Weights of a small transformer language model.
Size: 16 layers, 4 heads of 64, MLP 1792 GELU.
Architecture: LayerNorm before each block, learned positions.
Each number is 128 + 24 x the weight over its row's rms, rounded and kept within 0 to 255. Layers, rows and columns count from 0. Numbers have three digits each. The size before them is the row's rms in percent of the matrix's.

# layer 2 MLP down, 512x1792, rms 0.0323, rows 54-104, columns 0-127
096:098112127164131118112097151145140194142158116133122139121098145156103146114131115125132092140129130127121120133179146158106126095109170119149121097172099183116110102125124104136137108118119134128137136129147104120172133058078090166121130134133125095126158136151129111108115158133132138147143196116139148110149154116096134095138132140153171113123120107120115116128124132139154064151124
093:121098113123131134116100145141141118141133151172120128113136170151194120123147132170137131161104121133143100139104126143123129132096039094170098153162144136124126126141146111104186110148132112131164142115127116150130118137128132124125146144132104139121110103150112138119124081085119117149067132129108103128169105149117147128135154136129135128092111140202092117119138123133179124108151
101:114132129149138112096094185130149141148106121174158138151116143122195138176134151077145136110139127156149104114131105206159163129141126164172140137104101118109120135160119079213137192176173134127138148154136123156125148114173114142136157126121109191134141136146180153137119191156085111114130150117122118123176134116161116105111142129113185104131094097118155141105122154149135160112126
096:130093119124146121125130128095158115131141120085086158144161149132159134107130130118131162083114155151116092148123130116137137112119109127162124107096112106108115100157149112119116150139149220131124157144124140126120143101130150153128123127095178131095156123151142140110130123090113125118166123090139123101101126128066130102115133109110108159129153118133129124129134098109131193099125
095:117101132143107144131119112120109124180121138122145154150127075119148128122135085115130114099127148142111117130128148129138110116143101109126126100207124099109108120164156168123117112134140135081121104157154130120139144122176125176129137135091143112143073107146128171111123125107109160131133148128167119112078138130099126132130105137153121120147117150097185168131135120155173133100125
099:144116125122103135086140133165084129170124116140105128115098155142160124087128119125163129106149165122099129145114160081148103118108132118134140162160145134155147104070106126052131135112140122133109122066152141087119124157116143097114123111161144115164151079125039160109147120098157152136153135158156130185145150130113129129106142117120082137099148189130149113143145136130109138122134
097:092134124092132122126126130153101101102124125144137122167105118108074176133130127129157176103120117151150154129145140143134127163112170114110129149134076148089126114145121115132093157091129079116128153124144120131128140159130140158135130124138120175144052153086136153160126123114107119135157052097137116130166112137186131118141103116131151130137096127135096124138129123119124173103118
096:148088135113234138151140104139111142128109119122112115153136129109085156086101121135104126127138126143136108159132078113121134135115153133166123177089084182110145118167113128150123120121052131108102111124083110128115128140178155112101133119133167143078128137125078124139147121159111112111178142124147137097175122151165123116136127125146103110154103135135108187123117118104148094137100
100:135127137076156115133147100105141123148118127127124111113144136127058142125096147141100117126140105079103085162109133149128155104157146127117116156109107142160127088134153142139148129167132167109091081101105124110138156130143131131096139141123124106112108131069107125168139087178139132073125175099106141112110120119110144125144115136113136110136081160077114121110127116114102088135105
096:111152136116173146095150131145112137158114122127118127139124164096142094118143137102142109122128101126147091114164119178121136156180153111100141150123101146129146114146126134169093130130122114101106130127125132145123120111148139109132132125115127116093123162155146152152125180156114103132103105168147137149146131118120158130134106158138149140138133120152182122133141137133148132142138
097:128110157161100150140139141134104135143154106160147157153129138135118125109109151134164100130140134118116127109076077178099096130130155167094117114188135116162152153095137169134165108147145118156086121154162148106146113112119109131140118144151124164112088111161134097132129133128070162134119130133126160104179079139119151138149151141112101161136149106157118140140133143135133126150137
105:147098139099138134147156082112140095072132101144134168094124133139145128159090122143136106149145113161137172115152164084152113165106138123138139136138116086102088082138143114146091185120125127126165105101095153119150118107130134084128148108118124089112150108133137147126134148162104085141083122119150134155125098131121130077130152123130101131123155107125104134122124117134105146125117
094:152113135128166121094119112126162110089119098117125108155106146137202143111141151124169165126149117098122115110132093152105097115092099149104133156129129137150130098112108096135157160122078138130116124131119132139108123131117147122140134118099112104119083156124156126094115115133147101145148119118132134135151127120131125090151127118117073136100168130145147125113140116111117104143128
099:133135124126121140130155131127119132129132162112096139135166136122176113141132112112185146105145138167150151127125176130171142132137132151146146139156126155163129144148138132135146127180135149163147143136141126137155103126067136168123164156110124134139100119127164136135147106171166150139159187141078124103113097148174151121153149110145118163158104125124141193134155127138141173128147
104:169133114084137124121153102099132080096139102120102145106140120127049129099088115107104133117119095154132144135135117063136140097137110122107140143114125097138116116139137147115163145129074165158151076081137149121124108071103125105142123117134118146108154160124039112099137135164154155127153104123158138115162116141093124113151152119115099157082153114116146156116140134129137113117101
102:117126162110193121116134102147117112127124112128126112132124140134137125108157123137164116114136131116134137168125153168129147174120141137134143157135113118166120107116131119136134126079088143136140127133169129130156146140169097119127141148122117161133045175140193122137139099159111104102108156113111145123123137120108146134124131093107138150143138126136153152154152110143169128141130
096:151159112130115125127111126132117152152094116170096144117159117115085114121187091137054134105111134165123129163114124115118132101117140145089107195116139145114126095117154144174131122097111216124092098121125107102124138149153155105141114096140137118104172093133096109140134137124174130134176141135099153140084135124147129143101150103121152125151133147118117106094120134123107110153100
101:145144118142124141102125122115140091125138110137138055098148175159144113135156149103109162124117146138153159134172134124117169174109151139109135109125128152137121110127094115124125120057145079141098140108116134126114148156129180152135112120144128108090166147068142116131129070168179163126131080132070127143113157126160119180146174113110087112139134118110156115126129098128119135115134
101:110145131161093148097176157116137127123136146160152114138165146107077130159174118122124121117134152113156127139150144174130138147118117135128126143118111139155096133112120119131105095171123141097078153155107129132154137147157134164133149131119088125163112134127165121123122167131124138115095087129113135122095114127179138142121123111133157148154100118127123122140136124147116121126157
098:135125126120089128152101170128143131161133139116114127150105148150173125094082109143118122121145151156113111109093128086128110172080095130107136138131122140128122132119133178126120122157119060129094093132124106123087131108143106133161119113122112108111122135121144143133111123164122110129113079151115139125098099144110100160129140129108120118122098109113133115110122122124070132135121
106:103093137144126154112112157132128137147131130121139121153150145128112160127154163118144121115113106110150111113111064148132157106116059118125119110146122194155122136136087124144116095128146151145156124155123117157133120199130117129136142156119113131158114131139142113153155148124115106141132116123125149116146169097138162135116140120136207154127138126083108131125139160124161187162151
097:135093095116080101132133123118127093149132158134100107111176157131139142111143127131104129147146124137131151133139127148140117128141111144107135138103122124102126133129131155138096169105172134127100122130136137131103140114153146120119114126127104122120114133120122159121101089139131172131125156116127130118101159122120093138130099105108050125116159119133142139107115135116083168126136
101:145160133134119102143096129115148145097119127138136131111041105132120121130151080129098125122155146177119103165135113122113147123129129142166146153129135086108113111138111142115169120127114142159116114112116124114098152112176099107128140101157150107136123105127108147144100148111054088165163127180155134143143134111150092133123124133086126117093131100154159138135112085116143068121118
091:142119128140161113161125136128106104120097127132149155124109124151146114115126116163139152120100133143126061116113125113114108122132142140111126099153153096120118140129136164097095115140174127125122104114145131127114119129110183117128129113117182148119157097149105118131112113105083123170097100152176121105107162142180122109106130159125084154139150113123125140144108144135151125117137
102:166135126109132102158098088142135109114091122131116117112090138146124154142093126109133125151132149121160113120142154088139125124165137140132129127083117130085136146123145106123169109097132108129148137124142157135094134073059148139158119110156125060074134126114094127123122136108107126060123155138116140144144115108090111112122112141130088127135112130160134089098109140093099091160115
111:095126122167159156136125147132132131169172120140107097144142134149109064133150119146095143116110108150116128116129094141111117142122083137139149099200090113169104121160149112145084117189152129138105151162151096101172125137129090124106106158122140109175135129177082108102140083113181116128151123120138102126090127118153158144127151116131202142115135117147076151141175112152161136082152
104:121117165084148111128141104127119094143125126131134115135127147114107139113147099095058103112116117119122139100122100120113106108154123172131136134065130151104108131118110137069127133109117156144128081126121134126110115078096127113098107117125159113112113097105150117113138133200114113115124179098126152126129125133123122116135114115133136170136159111115125156109112121111139127132114
096:140161138069091133147093138108104129130115140139144099144146094146173118112068171095107114148131122126102116129063129125113122096151111137100114093141164140138143117150141172104161111150137131166109152111128150140129108103138163156117115125145140138112121113115115121122135114172111170057132094112129142095117129114162143176150096112130133131133076104140088124144135137147110096137139
099:121125139102153135146109147116110124165146124120116063121080131151186148117131138118133126133099141124145152127145131163121139170070127115155171140096154133139133105101145122113141088113135197111154143103136132142152149138168133102132110141128095174153163172106131094120118109124150150094171136138120120079113102139158134117128131145143158107121140120120133135106115138134143148121132
099:143130159117062114143141091085093115125113128069120126116120124099107112119071126139091173138130146139151086170139115115105119127149133121094124148120107128134114077080167155150154167128149115129138128151150145114120139124111128104124133116087137104136093087099170131161139087089178126102096137095108149132138132145110118125134146126105107117126122112124119107133134094121084142139126
096:111134088137122118138102103107106155109156146099140157097128100135147115152150120159151122115152090075144115096107115140143137211135110127149119128098127195140105115111099105101116120097068092110127143123115109152120130134138121134107121151141174131131110129152130146139149141197086128127122142118143146126148136129146138151133126149131167112114134096106117113120117110128133162151085
100:097154125143072118139101122118122155128104143178133135170139124163151122124112142077117123130106118145144094133135150113124114136108115131122120137156088164162129103125129135091132150126153135169137116129130107111109144096102125161111107112087103119166188147152150104142123093158099101115106145118115146164125145124165109125119132137139103111132151118104156120099131135143139137146142
094:105090163125158136149114143133133124126184125105096118132060118103056158120130084123133101099097135123130183145130084154146148114148093143131143118111111110145121141134129117138144144083116071125159156116112124137117140175129110100140137112130106127127200140125124150149130103156106127145128101164126128126131114139124133141119106138135090139145115094145126115122127140132098131117142
101:099138114123137133127171142117122120151125103129072180125147068126116124089104102127162075118154141091119112109149116108108148126153142130127153177158092157109144178109092101167131134140101083122154153129135148123140105170125132143154115126121147136161037157118093105133139148119158154141108063133076127097135161097170138113120161163119101149104102133136110141135147124123138143163117
104:080149131114144117142129128130131141103113157107124114154141173157125089140171091092074121144105107148134132102135161103132079133142156103108126134096137110119135158136087113098117091081149118153125117104113122110121122108107138116131137120163098128147178104131154134130123146134162141128104127145152137137106092140127103144124107142115107134162142092061122146142095118135077113152119
105:111103118176179154122110125128102155120164122138125120145166113112132124164161163130159126140115116142106152132126136136101113138130170152140119089102125171138120137132060133100110120124118103125113112141126105126162122137077126173084131162124114096109118131170126119113108125165102141072149122066093132111067108113146139108130118134161114127122104148118108191139148144140132200115160
095:103154130133117138153169115133130136137126117145111136163188078098106128107137127141130131110094112179099116117182107123112121154143119135142123136083103087142174150145129093125160140136107076139125110134150138130140115136126146158151128150105109169107152151129102109131136152133122094119140131134152115128123150126150143084117120125132106148126135163159134123131135102118115133121151
096:136172125129105117133132149155187136070131132137162147147109109142035087126142131138103123130098140092123105119122137142140098090175136149136130160145116132169116152140120119108130142150112120125094129122108135154124122139154125124119108126121139170119121166166133142109143138131171098116142165135184128103200136128165145107136125095119176123161160136119145109135136142137143114135125
110:167104125121177091141108098153141119103105107146129148119114116150147133163152117103086139125116160120137142161154174102120115125156094145129116119133144126092134103135127155118130156092149062131120094130103145124094118143164135094097132122109125123131121073119088119124110118129113111159093095154148132085119135134137099094101114122129130107133116098148106081078098109141072063110098
096:105145107137120108106116124148177135149122099140147138098102103118172140178144086122135172127082099130114153152125168155139137158113130108166131147130104119117133122102120113142162141084071146102128083144131129153113122104113090150122153121131150100133172092148158177133105190162138117079097132147092142117108116133116126155095119160126139122155134112074148153096112135130157101132146
101:128112143113136128115158098108113150099110112118169116081129125140180161103116105103129101150132101127122128137119110118134134074152072140062128078110151166112129091141196171121169168106130136133089095120146146135099123178124126117125134122128144118118097174060121134144129139125143134113104176133118159109106175128125118139116133150139141109125151112155122115119129142133138061143144
101:137129125192101147093169118121105157185137143090139130136161111126143087099131132135129137118141121194108145127165144141123138152112118111145145139158097112119143129122131151118113119129138149114121163134142103121154154168142130140127134137108129129141120155143098109120118093137087134118109124105078117139096141119128128152141135118123143123125099165163120164132149121163152134126156
113:157115094109093113088132142137106108091087127127128108128116155125130107139116101127079120129167147110146103150085126104144139111132142126125106148103099179130114091118122113118134130094147144127127131141129165135078164135080170122150125088132126117095126104079138100087089104136103082113146140143125145162130096140105100107148153126122100130092124135116109097106099139115135124124117
102:169148155135074149152147140122116137100147123130110082147094118140148145149185134102144113083134132144146155125190110130118108154100149124134117142087097160184148155125180144177120144153156128141092143118128158123123171187101143134155111140090140131103139149073147120113127139129166117101116116154144115119144142126139146137153145132120132122089142140155107116153127125134126142126134
097:124108135140118133127169087140088125171133140141151141116075140133147146122174127164162117117112129210147105114138160151132120111154140111127107127118185179130165125133077136126139092132110086147130182135137130136108130112135138134133130126160105115100141115105130088115124110109168106164132091109134122101132135106165108108104104120117125146145147155092060134129136120131150122128114
102:102147112138187129157154119134143125123121158125114119127188152114173147150206135140154124133135137183119205122133125136131142119110126121152119119132135074107095149123118159139121150088132099106133135140138143172149118132111121156134094124131117108139137114138150098137129104092160114135159117133109119130111107121087088090100120126143137108114105134150127153123122115117094146139122
110:117146125084207114145113176126092097090122111107147106072152129113075173104144137135101094123145161102135160125083139103119099102140080105109120162089141115080116122158105139103181144090130168099087161081089139136105121134166118125124143095133105091072170101113114144119112158115116108108068123146103140131118118132147137135149138142120154139138150102092105133110125138090113131139097
105:159120129152118137143134179128074144106149132095130131144140092112134138123163123124147110118110149148129108130166100128132097176124118145112109109115150145162123152155118087135112146163123173109134135152148108121150129126135133127132129133152111138172107143154149088105151099172153077105132079123159136163126164134169161117147106107136140120105157143120143131139145164162109116133137
107:122137117155190148112161163120154149146131110128130121141170081127064108150166152129137131121089146152148119131157122180113130125124134161122132067129141153156144125123174143200127146174159170122135138146116130115116106143192103143150149150136101106174118143138136126155120143056150121102143130116145132114116122126144153077134153130127225140141169164131139120150143130148099118135144
091:179126126132167120153070134152160129134165115059121143132136145129168070145124146140121137130086103128111113115134121154118100136126128137117142135120125170096134151152200157136135099126137105156159130136157115116138141082154149176115156137173109096131110119114140138149126168137116149142108146135092126119094096135142135127131113160171128128128135146153140165118129108129160141112150
093:099098150120103125157155110089120111191110123143133112127198141112062126157107146122127161130127098136108101119107131124146134107098135124128108156113149122135141127125177156143141099106123172128176130150133140117134098110088139124130109144145144131136101130117124108141114144103111152108116141122089108104182115149113126091139107126120122139127115142163119150140116118150091176096140